config.toml
d_model = 640
init_std_down = 0.00414
batch_tokens = 131072
train_tokens = 649100000
Each number is 128 + 24 x the weight over the matrix's rms, rounded and kept within 0 to 255. Layers, rows and columns count from 0. Numbers have three digits each.

# layer 4 attention query, 640x640, rms 0.0829, rows 247-327, columns 480-559
148132135097122097138143135105119128102125158133102109154121151112122099095125142121140151119107120108109128122110104088172135115161132110144122133127108127163150138132108108125135126128125110146126138123169122121131146126124127125113126138
158144114095125125125114121155116158123134150111117148142134129137087171130105131140144150125122096139117159112128147118148144118135120109114107125178116113127129192181133126148133143125131143137120131125121162149136153123108128097154117125
128153152116148121131167136130110131142108131133124146126116159137146145096096128164135130083127130116129127097167104122121121136142126104147119122132163167146128126111130145128137110154120146137135134172107117132091111104099176136106146145
185150140131119103125149093152134140129105122095106157165129104126115133103121117178128137127121117137155132141118103110156136097138130129140136143155139143144111134139144135127112144137111112135156127115140162115124149122109134125160116111
132116116120109146132150098127100118100127131107149135135088099098139124147137159139118096158125130081140145115096169134145110128139132128129148107149129142157143121157121109141115178113153163137176131144135142140158107097150156149126128148
132112157121107128114069122151130136138152126118130117123122098108114169154108135167096155173136140134108118140138125122129136112126151107121123114111104116126145138109143116140121143131148131168139103150135100083129081127135127129104124169
126112085115107125120121138141114135160129143119155118143148082096140148052124112107137163087114151129123128163122187152162138148106133089085149152177128108108111122119139100118128111119108115143144113063113141155120123129093133131122202107
122107120114126130140151122157129113114137124141112117113112103092113136136110140128118094107152135149126130120153128073163136126141096174090134131130104125109153085097119112090133084108118111129128138126119138125123114107098115144086149163
122138152139155185128144140129143086104144124134126108153125129147142143129112121143092151122144117106104136120103129176127098149164139116091124143149142154101118111108132164108172124105139090137114067096130128159076167135142117187062183101
112137114119117098150101153130140166121152114125096146176117124130118106142143150090119122097132103140115117118123108126130104134139163128113095111114089125108130099105130155142121147101105081148117119137135119143109121136130138126128115114
114127134106111122135160137142104153141130097135125146155083091095135137152074147131155112131110126164158147125123086126153072113082103158095085068143113151134139110137134099158090145124099153101125085164127164136138117127185084145145123132
121132108139128086148146138120155129108145161157110118150152137131161136156171129119171144156148110105111111123106132101080116132153130119127171161093112107112132107118149168138136110112145098111107132105135124120103165143085127114113130137
140141152127158145104083095121176136101135145125130102118123148140160128159125087116125147119068100104131113121135127179123137092172138147135127135121153128100144112085170098145127116147123153139134098165107155139106114134141116148159127137
148115110141128091158136083123117114131134169165115125130157170151144136109116131120152147108141173138144081112091199141097173103139094090156142167159147129109149150149145153143134154192106095177195120166144114128119114123081182114111141138
129159141142158126133095147120096139138149140101122113120132130160094118135125106123121103133143121148116163130114109114129111116101129081101139138150115143149128147142103128129159120134171150117130147111155132138132116126106114133089141153
140096073144131184138149116153118128135072103127125126099132141129104162126122143144148103114164079167158154135145115159109138162131190114103151124140102133170122146130114151147111123116081106150113138126123142114127118122125131124141146179
143101118158107131104136147117155108178163139129134105122162070117102108147192136117141171157140141128114125143140180194080090080122149077068134118109121131164110154141145143133109124136149121101136121122122120099088097102122143141133139107
142160114124140143156109077119172100081124114120161091133136152112158168188141138141134115133105156112141099103125118213161144154152163121195099176116147143139178130080157110111140106178129133100149122161134148129121088133138102104138083152
122087110152165123120058155114156137129119156138146128188145137125136142115156137121112139108100128153092139108123122140127139098162133131117170146105107152103135143127115134114124133136122136133130123123164091132126111148144164127113142120
163135120118118074146111136128123146113108128110113130184128128118134138146112136092122117166106159093087100154117109115116115114145098111151122100104159145157127090152125163123140121108129096127129149089157102131099123144153130093154118127
137138204122130142094103105111175131160135140157099112149081125165119154104142137180136114125144135126124124144116146155156122156152129129149119102136099116093090101127138118133175154090131139107127132159109166155145109093136094181158159088
155085115137144127126162142177115113174087132134131167117113112078137142147130123094175168150159109152129091142119100139115095090130102158080152128117142144141162072120110112168116155114160112138120123131121110142162122144138137121149157149
102105105133127151112138098077093143119130170141120092111164110135137143138141123110116124126138139134139144130152131154116166128125125129103143116127139155179126121152146105135099128161164154121175128121134122138105087148140118116113157148
128150171107161136132182106103092146134124130115138114130116113138115098146107155141135124113101119155107146134118086116135130133084100120085148084164145151145112092137108132090119124124105162122114119133121167111113134150140107178139119140
145150141082126111090181103134101114090162128122134077144120141103165122121120114128132130060112114135178124148157157155131178096157145123179138155127161114081173144099100105120135102121108140174108122100151132136136118153130121125103117133
152106088137121126126127112125110147122111111096098155163097103121154130154143145142159133133132133136118192144151111154144111129100127122132095110168102168135124135107099088110107128136099164101115134114111097119153126119145100122127120151
147098111142153133156128137136132131121103151166144117119135155157100173099145109115104138120144151116120100134106135147074135114120114120150131130152120154118169149132119135151146110123144076099129143133128102119158150120102161140122125156
096103089116094155137200110152100098116077123099130112121143133125089126133159138117143099104112116158136105134097097139083118108124149131133112110150120131183151150104142149135129121137151103153090128115151125111142130151129147130132169124
099151140126184174108187105142088168165107125172106140094103140153154137104141126187166122121152157126128128122143083149108149171107128150136143110175116102106129126124070096135144101118068171103102176129078174116137175141108087094118094104
130084108134094139130149136159112130113148123123148147153088102110120109148136133083151151110141131136161142098121134132165085112090166174107107132148115147128144134099124098133107143186109101084107087164130117137130147106148099122164132132
134122141149115133136157128137143105166103106146127137141148154124129163105145078129120142112113156129154120144117114154148134143113161140143169131130121086120158133119130077132114138114127115128146144114135113140070146137159140116082126089
141129154141120128106131123129184104116192108102195147090123126133137093092145159137124117150132137100144140123160136125131137129132109140123165181086168146108131123152151154124121151115118116106132142119158128100101142077097121102138103151
105079112122137147174136175146053121177119185167137095140113138115117153099132089103109118128177140133117138136139125119107087131114119135097152154180108119138128149113097120157143139100133164081100135133162122131164160144112147083082111140
139111113106160125111137111081068151155116124152128090130082118092134131117098167125138181128111081173149125110131108083122112129121127149118131128156088142119089167153113116086131137119094150155135152142112132123123108127162129118075171123
098134136104080133127127147147085170117131118133128168139082080132133098127108130132124149112152095114135167116085122107155086182105130182108143101167093134105137166106121103128109129116105108092107104139109133106123145135127124149141141120
136173159111101122134104133075114117087152142129139126113113143107123105142120111105063079128115109073165138126105132121101136096111104168146149196139107140123144122129154127086111156157151124150104135118152117155140127158148140116142095142
116156151156084145152147156134102107170141131140145143124125143169107144128157162132141116124139162143134136152135117157163084145133109091114090135136107075127126124125126137155120142116131133151142117153145128126136133135102112103121163087
121104117111145145151156108149137111109144146154108150114101175128125158107120141154107131156100111113125166105114166129127177137128123085135146099154131150107118161151103120130142092151101127138141140119098144120093114085141132124114146107
145101149149161151163098100133136163129107144129117102144154127128125144109130079129123141048126142128088102188151138149120159168139100133146152121140155139140104122106135131102143122088136123147149147126122107151126114118140158103051138145
123161117141104131109112144143138102084129136109142111081156128139157128130112138106122143172152069161137154135139148113142149130090106124133150130114144120118132094153128159160176097115193123123130148085154170144122121181150144106157129117
136162137122080145096175140099120109141111118114121127120158093149179085149120157116131123164122084124147135133133102142139159146145171178131116140143158102119112100123181126148139112125137122103090124118084152114129101128143105121140146123
128114093158135154127095130150133139136076151162140141076170142111100133172139081138126152117124124154134124127171110122085145127111108133110115081103147128145138137125120126138112168140117101167132126140098070133170116159104158134128133149
112156131120128143152126119151130124157149151148128151119124134114077128084122134100123087112157125121116127120136149131106130132129083117115138112141158078145161071127140113175132138132131110102127126140112184138112188104139111115145096114
122162140124145104098134111102138112143148136111187105124137150153101131132123109135122103124093147109088090179150109131190121134171112095173136182118160121129133127121175120157124127172142121123115153099150146134112116112127100123134121142
130116177146134140118133111078145127138105168162120094146136137109139121123116087159073127114095171125145097156108147164111154111156097138107079121132149151158127105109166090149103148150162155147100139161123118136162115129098138161143158125
126136156159105169140110121128115146147158131147165130099131169150106126103138143125109122128109142110139120104124166140147114105103095124099091129134164137134132177102137132124080147157143140126141106114121137149116148122102136153117115149
148130133118112137155131153121158117149135102111113123153128144151200105172123127138159168147138149116146137092151100184181089137143114132178116132167106143133109130106119097139108115162135174113099164162118154150119112150179124125179078077
167140122131142134141145152074105172144142112143135114107112143143124146099093162140129119140174125133096111131135043136123129099127103105107129091122115162147140110171118127148146102114134127092145133121140101173140162161179083134135089111
118125124115122156112091097125085159096115137118137130122138146128115141085113111123114163096161090131104164114137160112135159165113078163137134121137120131105130100118115137121153079108137134148135139125145112099146135138116138075127142144
121097132120102147119103120160129158156131134174127148110092063106139139110132138087145124134142135163121138153107100112115126139135111119088115122085125114121151161135132127165149126106124105087148135100118120134157152127125125140112165127
141116116120107125186187171134148121134182064112123119126100083121145105153124139150151106125180114132130112114136117093106118133169123129167144106110107138124156094111144128126126108106114132090162114135118142147112112127158120127129125135
141116158173099155170098144101139133134142116093126111149178138117095137151136119086142132090113106118085124085161112125129173144154120086126127155130123134110161165119157147122153096123133110143142149091131148104054110125144173120105122087
180135143110150108160092118122151110102117124119103081101131152107110110132125099142136169173157151143147131140119142139154119067094106133154125090144096106122143141125130149109108130134144128129127130112155102165125147142137149137142092097
084161161149114152145126129085093087167142146137147099090180155125096104111121144158084085124123123123071103155168100075079156127102098101147176095105132178178100087185135142143116113128171138123128168102153116114146097126097176163176112125
118089119117124097117119128138169159069098119137139141103161170118108146113160112117075120110121178134156099133105114132087140080124168105130148148106148100113154159102175093130109100133136063141123097129096141121112129085116127132127112150
160130096097139123124116131132142118148139144119141110111170159120106163171114088117109158144075102119106129125128149148137128131130144119125143107144130147120121162100102116148116124139139100149112131148088110110095108149149122140116157125
158096126101110131163122150110102103141137166135058110124104143138116161110128149152155128126168118115106112112140119103095134121126134117113100086143090125115126122160148128149157067095147095122118143098124151131144120195172140147139133057
145111101168096125160118142135146160113128143115108122155155145131123160154147111107143117137118137118155096092106110136121152090118159154139078099152153159155185107127143117157120137121129128138147082156081163125087079170147131111107113150
093144172128163146098101132140158115159125156127135137119147128103096099088085135119119133105080145174143079104134137118129173106147119109113124160072127103143129144122113162164130156150113133200149132088147045112134127118047160150118124127
105109101109127132144134113187067157084125155089150134158119166171097146152141132083178190109131120128151112132122109131142111122106176105145148131130117102127150115122102100117103099126120144128103117143127115127114108118144154095089130150
143114137125141135110107146152147122088152127130149127133153160135131141179116136176143146126180134103149148104133141148110127106162122107150111138099139114093113091110121150110136139114120172108107109102118115103108116156103144134112161115
078131143114152126149106097105167120134118147156138160145135127120155135106175142121100148091170126124106138176099166117108132110145134131136125146099157104119110147074142139128137121146137104151139100190119129141138147092068105126192172144
139165110092124099115112124129116132101142177122138073120129147148106144111126138131157151110103094085120130143104163133107105131142095121142127131102149152110128106096140144106159097132136137106120110134115183116120116136096157143139165113
130115122142106105132117171121139130135149144133110109128094140145087173160126136112153107105121157187162145125084096152140127115090139120128107115095104135109158183141143113138122128140082136093130152088113120147091101111135115135095106131
137134145128142143155143174087122140131104127162151147116128114140103108128141141132139112114133196148121117094107103118130130124158079089157142109141168164139161157128145112107125136127124119135126168105152127113131150173103184111104099123
139177122116104111164169145117091124066110124144073130129131122102111158149145121113129086136128099141147152124083108101122107111162117130134151111160148158144126118150139141122133096143153090135118149132075187077130088169107106159174096105
151131146143103136110066126109157126149158131120149119109141132165138146124156116148083132058130158169123114128204158120154144131126119145099094126117148165092158084130157133123146126124128115129141144158098156162095080108102131145156125102
164116171101103147120135133141123166133140107131138152134143108082074119125124135113097165143151129124132107134155076124157119133086145152114140140150143099118135088129116137108144128113150124126117109140138140147140134132157113142180135141
133106117110151128135122120101108154093090121133103130129108117112111136118092123155133096083136086153115174134122072111117124172060127123096113101165099120146115164106158132123160143096080186132121130142090123110176144128117107082104154154
115135151126134100091128075099130113103137100064112152174161111160146093117120164127082134144095146090090131141123129149150140127153117066147126161126180144148082114134146132109130109102130151125137125091194174109121100136099127126151152105
086140162150139163140103155114068154170139121151138135068110101094091129145087146177137121105156158182191139138101069116169099135105130139102077105126083168154176095137109093130106177125089199113138102099101141129124121158129125128104114076
149183114165050118120175114111160117135140075110153146182171181137138120109133114112127154128118124087106081067146117137145139116140129061170136167150191149106077137124140148139107083138133146089132154101163116131086121116112175187131112167
140128161132087149118106151113160120154166147123157135090138102109137077139101127140091148123121164125176122174104097125159134127136108142096113143156106080116118131129134114163162149097130122137150119112127106107112081107150084114136154091
101124122121133081138124138127137135111157111127113118165128155105136116153125132101164124117104100144145128116117130140131092122126137125135145142117097130125113109112146139139131121124124149098119098142133123143127126113137123130142128111
130128130137128128161063169091143110145117109178156141082140124191171139124119149170110112126145128169151102157143121097130122110141133112131124101099127104105111074148115156159108190135109117103155152150105117154130106117092126138161124128
073148138151135149122133118107131176170136139178084133118106132127140144067112114149098080124128144142095116168114129123171112099135164144118093152108114133137103121107161125164100137176096185134168081130129160157118150150085136153151165109
085187163147120159142150111127136141169128110109123128123168108114095097127091111102141104125128099142107103132148091127114122146074127117090133137123092136204115117128110139165106141078132157146113152084114152134145152138077125079145070123
117106184133129137086149100150130133130082093139132180101144126118139147132136147187159065113133133128154150130115139143123134160138143152135128105114169116171128163141105117115127168120108095140125102126113152108162128148127122117143163157
146111127137137148109121138128108074124149131143121147084143128117150116106136153134120155115131143159130158149120125134167130121136118166114122137134128097081179119103103133117169117132139100132144100132113138167111142093154131120092186100
134068116106110147118127103150149130138132134098110098178086064120155092102124136115150108101121139133114135125105149185169102101115112133117091122145119136143119075120115131073142125074138150120140131145110094136150128092151075136095134112
154138148134150126079134123102087148111120136110133102127150092129138090140116111166107113135129129123099145145132141150120149142161121112139136145125114152164099172123135113100116106132146165146127155077152106118145104145132133106102119135